Weights of a small GPT-style language model, trained from scratch on English Wikipedia.
Size: width 64, 2 heads of 32, MLP 192 quick GELU, vocabulary 8192, 1.87M parameters.
Training: a variant of Muon for these matrices, 123M tokens.
Each number is 128 + 24 x the weight over its row's rms, rounded and kept within 0 to 255. Layers, rows and columns count from 0. Numbers have three digits each. The size before them is the row's rms in percent of the matrix's.

# layer 11 MLP down (transposed), 192x64, rms 0.273, rows 25-74, columns 0-63
095:125136118128169139137108120147104118112119133172118112101125153170117133118107147135118154144140103179150096143114178119089128133175116127126131156097096130134157129180134083122173095140168147
100:155103113109121106123121126143113108164111150119107113125124096105129151165127080134147129122158108160112105180114111130151162078096123109088129126101107144152173147188161123127140110133095146
103:098082178108127165194124093139114143139129131163133097145101123104079157127142172139138138118094134153112131138146138136101134131127136113129119142138115134138094197117130164131111135124097104
119:116116134123143117102147137127139130137109125100117158141104083099154087113102148094115108149188140105148126108143111158132152114098140127151110117094123157099168099105081170138142101141183128
114:101160107142091173113126089099156126155128080151152162132173131122149116150086124136085092155134122127124147139115117114113107129161156104145144120104110132125136159132092091137157092148165128
124:160179134110145197100145127105124128144161135125107143145126135107105126145096149122098112195102141132125112096111092114170096118129141166147153119127145157117138153148127120151088116118160132
103:125115146164113190135088149100130121098127139125124138133118137138152114096153156110119111133135158111145131143155119080161183109167076123126129104151114188118126143133099120154107109115151102
084:126068124111133101121154135169157104112098155126128119132130136142103119100166127103111076131100160172121118106117165128119117148120176128137125084087101131096128089125141152148152112092147122
117:095134125095126129099142154103130125125133094042184081167116133123124145078115124088144163148125099149144109147139117127110088149122168102126111121125139108131136096114121122138112127127149132
121:169125113123135159090140110088124122123099158134135116114108100096148071172154134153126084137144128156134098130154106128169128106135133091133154089110157154124134125115092151105156106157138166
114:090142128151139139119165105176148160091150126121103104123153138101114123146079131097153121162157198111123125072100121111145098145142129140124139126158098137133170137163131109147120117139138141
093:095148124137110161118122178129102114158109135103107109127107143106120119113128120120135154120112153112135122132087156130106184149123109173144118115114134186083090097128083112151133125093151174
082:103158155128091123125125112078118103090145092116119158128110137085111157144128109145119127182128101097130151199159127137119145111145084114143131125107137136112120134123117121123160183141119093
104:166112119115172094122128105157132130124149112123129128094131092172109136110120120148119130122070108138109125125108119139137143142096087076104166125145157138144139138173133153191115154146123167
100:107120131111107148112165109138114171145138122116123141104125116110133151116080124097122114143130152118119127135072138088122106112125132164145122125207099129107116151193128143173136120162109153
103:152121130143162146079144115156134118140098113107120147099168163120096089165125110194123108119122156123101152140154153135131129122111097169101093109098105100142144105127092122121096145133145151
095:124137150112126159164115088116092136144135153055133075158174144141126111124176103131096109093148118174127140108130142140128120092136151107114110119130115164168129136116117117127088121107120131
098:157137134102089104118140148123142147112130108133123111151157102119121138150157129114161130129149111138115118133190153107115112130128123139142105043152148077103109136131124133129184110140157081
085:131106137142102161150137135129121150135157129152098114125144168105145118140096127086131090136191109186136096096161123143118104122098123178153117138161143149102102098144145127152146136157157143
090:152140149127127113117132135140135106131105099129143151160147174124102087128110119162159140123131168168141139154158147113115161175161137163086169163108167140121123119114125106157119093102086111
119:092154149182123124134141074142143166164158138144106148120119159134153116137103153093079139116154139134102150155095157121139111101140147119100178147137112131132114144140131116088107153098143160
120:152145140111119121131099132168115139115134117121155104131098096166097149117127117128157117137091141092089100112151129142169077118158082082139122137165103132115168141171095117132119139135121168
104:134125108158114116135134134134104112117101069136155103083137120147155172158127112127142101124163126155137067147123181128129144114111097160132166103154159159088093127139111106126141105147134123
093:104116117145065189165120129117162151157086098105132131157099126123120078135109143139104130148089139117126121169120108140161131158126113131128141103096132121104133127094082127089101135120141142
085:153163114122165158133131116102125162165129151144145150129086125121102142123127125132129129162151146097083122085100085149072133103130149154098105160077108129123120143130125165109117157137156104
085:122150137142149101146128147148108159106118113132130132168148106151096135098168098159144148128145117179101159080159167094127158160095129098113116130093122076137139099117121129098146154145136133
136:129158124163159111137125152116133111136113116172161123136089145131148148096124156154113135111142107131125141085136097136108101088111150144102185180117102119110118123091107089132105175100106127
093:136155088165083135116116116114098152113109126109140196197122109122143133151102109134150118117152122130162133146115090125154169133151120147108127088149156096141111108102102118137105103134108131
093:070189123136085170086134151113132117114115114134103126136127116152140128144123140114152130129145132155091135162087135086129133144135120118177134138142116183120164145118163124141143145135118179
096:110132169154099151132100127162131115099154119146113115116157156185107123162107115123150104142133103185110093131132148132123167117173097173135097102138147131156096117141113113146135147151151100
078:174143154156116170129091112136093123119062139133123143107107088137116133138134103122142097138149109119152149144127134158113138065091125142111084140095093124143124120101087097133146144125142151
095:147171157131115135118184124126128185136099153094147127121136139087150123146109134135148150115122132137103097126084116139112122106139090105105118099123126133090074147143139136177116160176121109
090:109076137163113100127167134155102106131096128110142159158143097076120139131119113117098122140113167113134161148185118143106145091129132183151112106108131138140098111112109120125175118120155121
112:103131109126110154115108099165109118133135109187165151132128122100158114174085164118155131138130118113109103151111146146179090150111144134165101125116084148124122130113126129178117105149112163
128:103120138133163118063174140121144141124099146136105170146140168145123108137107146107119151162089185144148101151128150128133119164116136161144140109116152113111129129098113166100151137091097144
074:113171135165102136157154159133117208150125138125088106116153146126138082105148141129115149107133166129126112115102132100131103108159077114088140114122129116120148133082127117091134122113110106
068:090171123101110116118114130092096114104118161148138128120135125076130126132132132105144098186130155162112095121154169134150119175125096156134143130099114130137107151150110106100174113123079138
091:166154142112130064092118171147130136140107123169140160107125155124177144116115132126113104135181098103159122147139100129159139088105123139161135126111118140124112156095097149148155169132120129
085:143088100156154153134137143151163157170140143122167131132152145133114082085136112150136140063117124137116129151131173155147106125131127125154107166138141093125101122125135182106098138137161138
083:111102149120111142125083159118091130132141114128112148109150104114150108100074152125150093127155140130147094148123154088153161076121092186128122109122095149128152139146108147113113163108130100
068:158136153125135089066155169172128109138112084175121131116114142117153127129141099113128134070150071121146143069156110128126133138093144110116112138127121097119118150108121133117128153124136112
104:112151132123148120073110136076139115138126161138072129107131095110128148128142099115124139137160117083174079125123153136146123155143117102103127086143086092120163154101127149096119149116122128
109:125132146110124105133119121122093109119178111159051164110158137148153083110162139084109150105133094143114115124133110092121124099135097134113131097136139131150108112133182103107098129156129134
134:111139154137128121127068137133150160133111053133129132117149134164108123149151076147125177119165127134094120109139148114125086131111157131080130128098152116154119136112160159111144129102123154
081:114104150125133146190152122158098132132127167090109127129127111171092103167173108157114112156099137131146122141115140116088155110132113151103123102146133142147111143140180125138144078129141089
097:130152123079093104136148121130159144100115128095168122114141131140135093155161113143149161153144139122095129165141122111136124128139160126091168171130146131077164130142123132106121109081082168
124:145124101145136165123148135102138137134172069114174102135107139154117176156171103126134105133130147110178137136117168111129127118146190119118110133142145118109158146137112114102154102161152112
105:111114148100119130108126112128066159149137174105076105095109168112109101129165094109110133113146128165123087127118126108100132147181109158123122092130088122119102144139138119127089129113119140
097:149168122135121143120160122124144129142113121091091132175181138097097106149164137094112089133065157110148131114142126143132068108125140112137152123143113083111106112121112148120091145133114117
088:117137112140141077154169154174121139144116108154169101077105151094135152143138120092132103117144133128100119173109123113154128127113086138120152100157121137088118143161152133139165168143143104
# layer 11 MLP up, 192x64, rms 0.271, rows 26-75, columns 0-63
106:148121111121145080139108150164108135177122096158135120137121091130132152129099110191153124092132136156146125133119141124115149111087114115119138093106110094138118138161102139143086166076145099
099:105141174108152138127157122149145099165124114145134123113170130101120117159159187140180121114081140170130144161151154099103111148092136120116143136138152143121093148084147121142109132119101109
119:122129174132130110076145112148138089170123096105087115162115109100117125108110152124063135139168148124143117120155107134134093110128131150143140103147113162155120124077150115146133144111147084
108:127172121140090159074127167104145060127122093137094159140177149118153146128114130144153121156125148121131135121139096149136111149121113090128094160106138082138126137108136123136111120172118111
121:145150105092128147108151112161117114185118128117095169113087154131156114164140126133132108158048164108171112134111127096129127147099151154160103151118124131109127120111147141131107138144144121
093:117134129150141081131151126135106123131136099138138080120147121115130136130142115103089113141162123139104145116140125135087112135082105070192116141164142141103106147161176099140099143134123081
083:164133138130115122123158127154118103097145105110120144142099152138114136131171124173138113116128067107108158141132120098113116140128132132135134155098143159117165131137172113116192160137143059
106:125153146120101089127163112173115112128125095113080141136170134111118167112125102120104140131077114119143152119133130106105090136117139106158119129139145126086114133082112075132151125189149134
102:099171147118126161127160127138118155140129136102143110088146131113115145134169159146098144153114118120124139094147146147098190099105139077116140162080132130079123095127125141153087128109141121
117:090133108126135123108115140136148126124122121130106113121150079122124186109170124075161191117104156106175172116153144157118139117169120128133119143138074130134151134105138153112118147143108122
093:097132144114119144109133151125068093137113139121100111151116133110109134121142134141121174099139117098163114128093126104104167127110150123201104153149143128115140069113162113132120093135169127
078:162099108089158099143110167136150104146112138132110130139119132116155097131119148089115148066115132133073120065099130107118150124097141142139135150137128151131168104153122135122087132150140166
107:178159142128134145103131104107098117168145156145113201134134090109075117140129122130111098127117131122120133137122100117131102149100140132178093151099118138094125155136137115080113124143084124
093:104138120140131124122114132115099115116129116133092141118132140149097135177127143165165151133175114108100134118187125142158092104136116110138156079122132123131159110109129164116113101138145046
109:133155121155135126142135114196125065076109088131151116137104136115121114128139122131100133105165138110112150103118122116168128158143154103164120121083139148117147139140123191143099110120126104
100:136148126117139092106159092137127115178147127129112104106119128159184133114157112135157161128110117147120109115142149117134126103121155148105075121064150163110143185100117104114110116118158134
093:120171113085140123137116135178127111174183113127142171121111144144102128145122122143133150171150155125114134149131153143073124112099131127109160135140128121082133135130128137116108129056164130
080:082112164130133093158079133123120126157117159139122143152127113122108168145118134136133144124102118116171119085115162177149128164161130110154163117131132114131144076119101179090127105122120107
098:161184131124099091146154110101138130159131105159104131156130152154125123100115114160142178131143140102129158118175135087145102122093097127103095097110094134134123119113161128101145097148128158
107:115176164140110174149129102157128104147128111148118123086115152145138161141127126124117184136138122088158134123084108103124161128133101090151147119079139137119150121121166111125144078101104112
110:133129102114141089112139128114102140119127128154140151108131115135099175133110095080123148123121149081168113108165101132136106151148103141164146162130126096114140129119125100049098167103126128
096:129190166138177119096128135141111065157141125121112110137176139117119107158164138149153128125092129141117115145126168101094151176125093157131124111119114102133152112134158159117114138112128140
102:173173153095150109143139160130125146140135137160082131126102094167127122111120130170121107163086145158155137137128142129120122166137115107116127106147106140093147111098132105110159193157119112
091:109169073109152079125137105120110137134115106171151129088106119121107120153173125184155128153111140102119115144085116120100140134085118153134126174107132145099158144130122139153137146129095121
095:203146159107116124172147066133121144113149110145106121140126091139162133123119100117152140154128134082158136130147143158103155140090115127124129150119126140165113112108177159130115093109130132
112:138126133132136107157146096105112125168114144159175084136092144106114118131151126154102137104137138156150123102108111167135100114104129092129173155128141098117138102115194119159135173097112145
094:144131114145177089099120150129107142126166138093127131094186146118106137112151159121116161122124141111130096097131127137112109140128150121146172126089101142059107125109146121172134168131151144
089:146179131115093157114153146118100102116165095105157151103089150145153132119182123141139125153126111137160127096134128160128151110157147084114107140119157111111122122114124148122072146137130073
089:084103143100102099134116125145176143118120139129125137140141113137145128114115135132114120093152162149125123116119097107126130148094115155170081198091118130103131095066148100139138124113122085
082:077105128086159115135100126097142140152157142107142119148156146126177145143111157160109119167105134123102130130110113157138092151166137093144175121134120153123167147148126169130107111130109080
088:107175136122100097143137155140153127161094073133136159128136128128149142114112081106145118154121135154100150097195117122115140175126123151153131165118134098161088125126133147133139102125089115
095:109109148173166099106157168128176131153142121160120121125106156122134145098113099112066139108131132074144130107143142091147088116111119152137141177102134148131126092125111117109129115152101116
103:146200155110145064153136111151115138130136095119123127153133130139127129092078131099112158123116109185127126105192142123145110125108110121150150090123124148140142141121117171112130111141130144
124:118142126111113131152165079170155117130116161158114145158169128133101113165123162122099153113078134143132122134174131147082123126099122113132154089125119127138100128106143131144108191108097129
086:185130112154135107076105150128113088111137112102125149144126124167171135154127110176134179111133139112114113173109120109126096151109131117129098144094108126148137101143132144178145129159117097
074:093132126117100105141146120111177118140150122118111149103083124154129100144114136169109161149170149081129115069140121126113172133123106100147142091150127105147105139133119165109131124116176093
099:124106142166099115078162175160126115138121105115180130156076084100121127123098127104109134131123124108145130134145108153144157159130175110120107154169131129121136106109123135146100143092115089
089:137146126123141114107106098142140117153096156130134105137073131148101098145192174077147172143091114128131116117121123112116150092109112117152154144105153118107158128160119097101119098098111125
092:165170134151128104131156123114108112122124084157167108128135165102157128125141125085116168098133136123085187091131117127108132137139127103142155091114132097119141152127123177145118136178151136
073:105106110088156152136080090085134135123152136125145144129118119077104139152113180160116106188109146126139125154092103095128110100138151111166120135126121161142140117146148124103144086134120139
110:169145128125155112090128143158118113109144155131090132108128149137161186116184120126120141122156139134149184149133144156102115138155119077123119120103112118159148137114120129153114078167137094
102:143157135116122120128160104157148127150150159140109136093155104124140127105178129124149096121093138149128115119116119104114184084122170123109101144117136125103113130083191124123079096152144115
113:112119150161143099112105151176123132125164104153125111144134115135096138116124079118116174084163102173113118121139090128156134163110119099111147134138131057140152139135138132119115131105086145
081:154127142174127062093087127108167118125144136148123143138118143103177128126111146151118094126174128144107116125154138176141090150126129140170109151108103133110109107161123141145166150127104105
105:113131113111169129129115126166132088122173152127141148149130098111147161100127137169129158116140132069140148088178170119163150108125109152140157083103137141138114125140125131116114172129140165
105:100162159130118121154157115147138128117110130170146120122123126151126135132109174104121190103122091165152129075105110139099118126129110118151187132135124073143104130106124121126113110072125139
097:111187084131124104094137118117130123154153087112129147166119095122103112123122154108144124132121130145135170115221152118085135150114102106128129165138143135132118148105149116139113128096145116
108:108117128129111119103151131118116054110163143185120115141141117116097147096124133141152104147167099134123131115127131155132165130177149089137093141139120067117129110114134091164112155120149136
092:148140088105133164132083143111104075131134149142076165114149104130127120129114112149124166142101121160122118129136148132109135161127118089158143134101182129137132098150120087099081101126148150
090:106155104119154114120097146096120144120140126162130103155157113093137097064117134094150134146086131146138130124132155157185131129107157114123131103117080136120114137095125127138120192089138124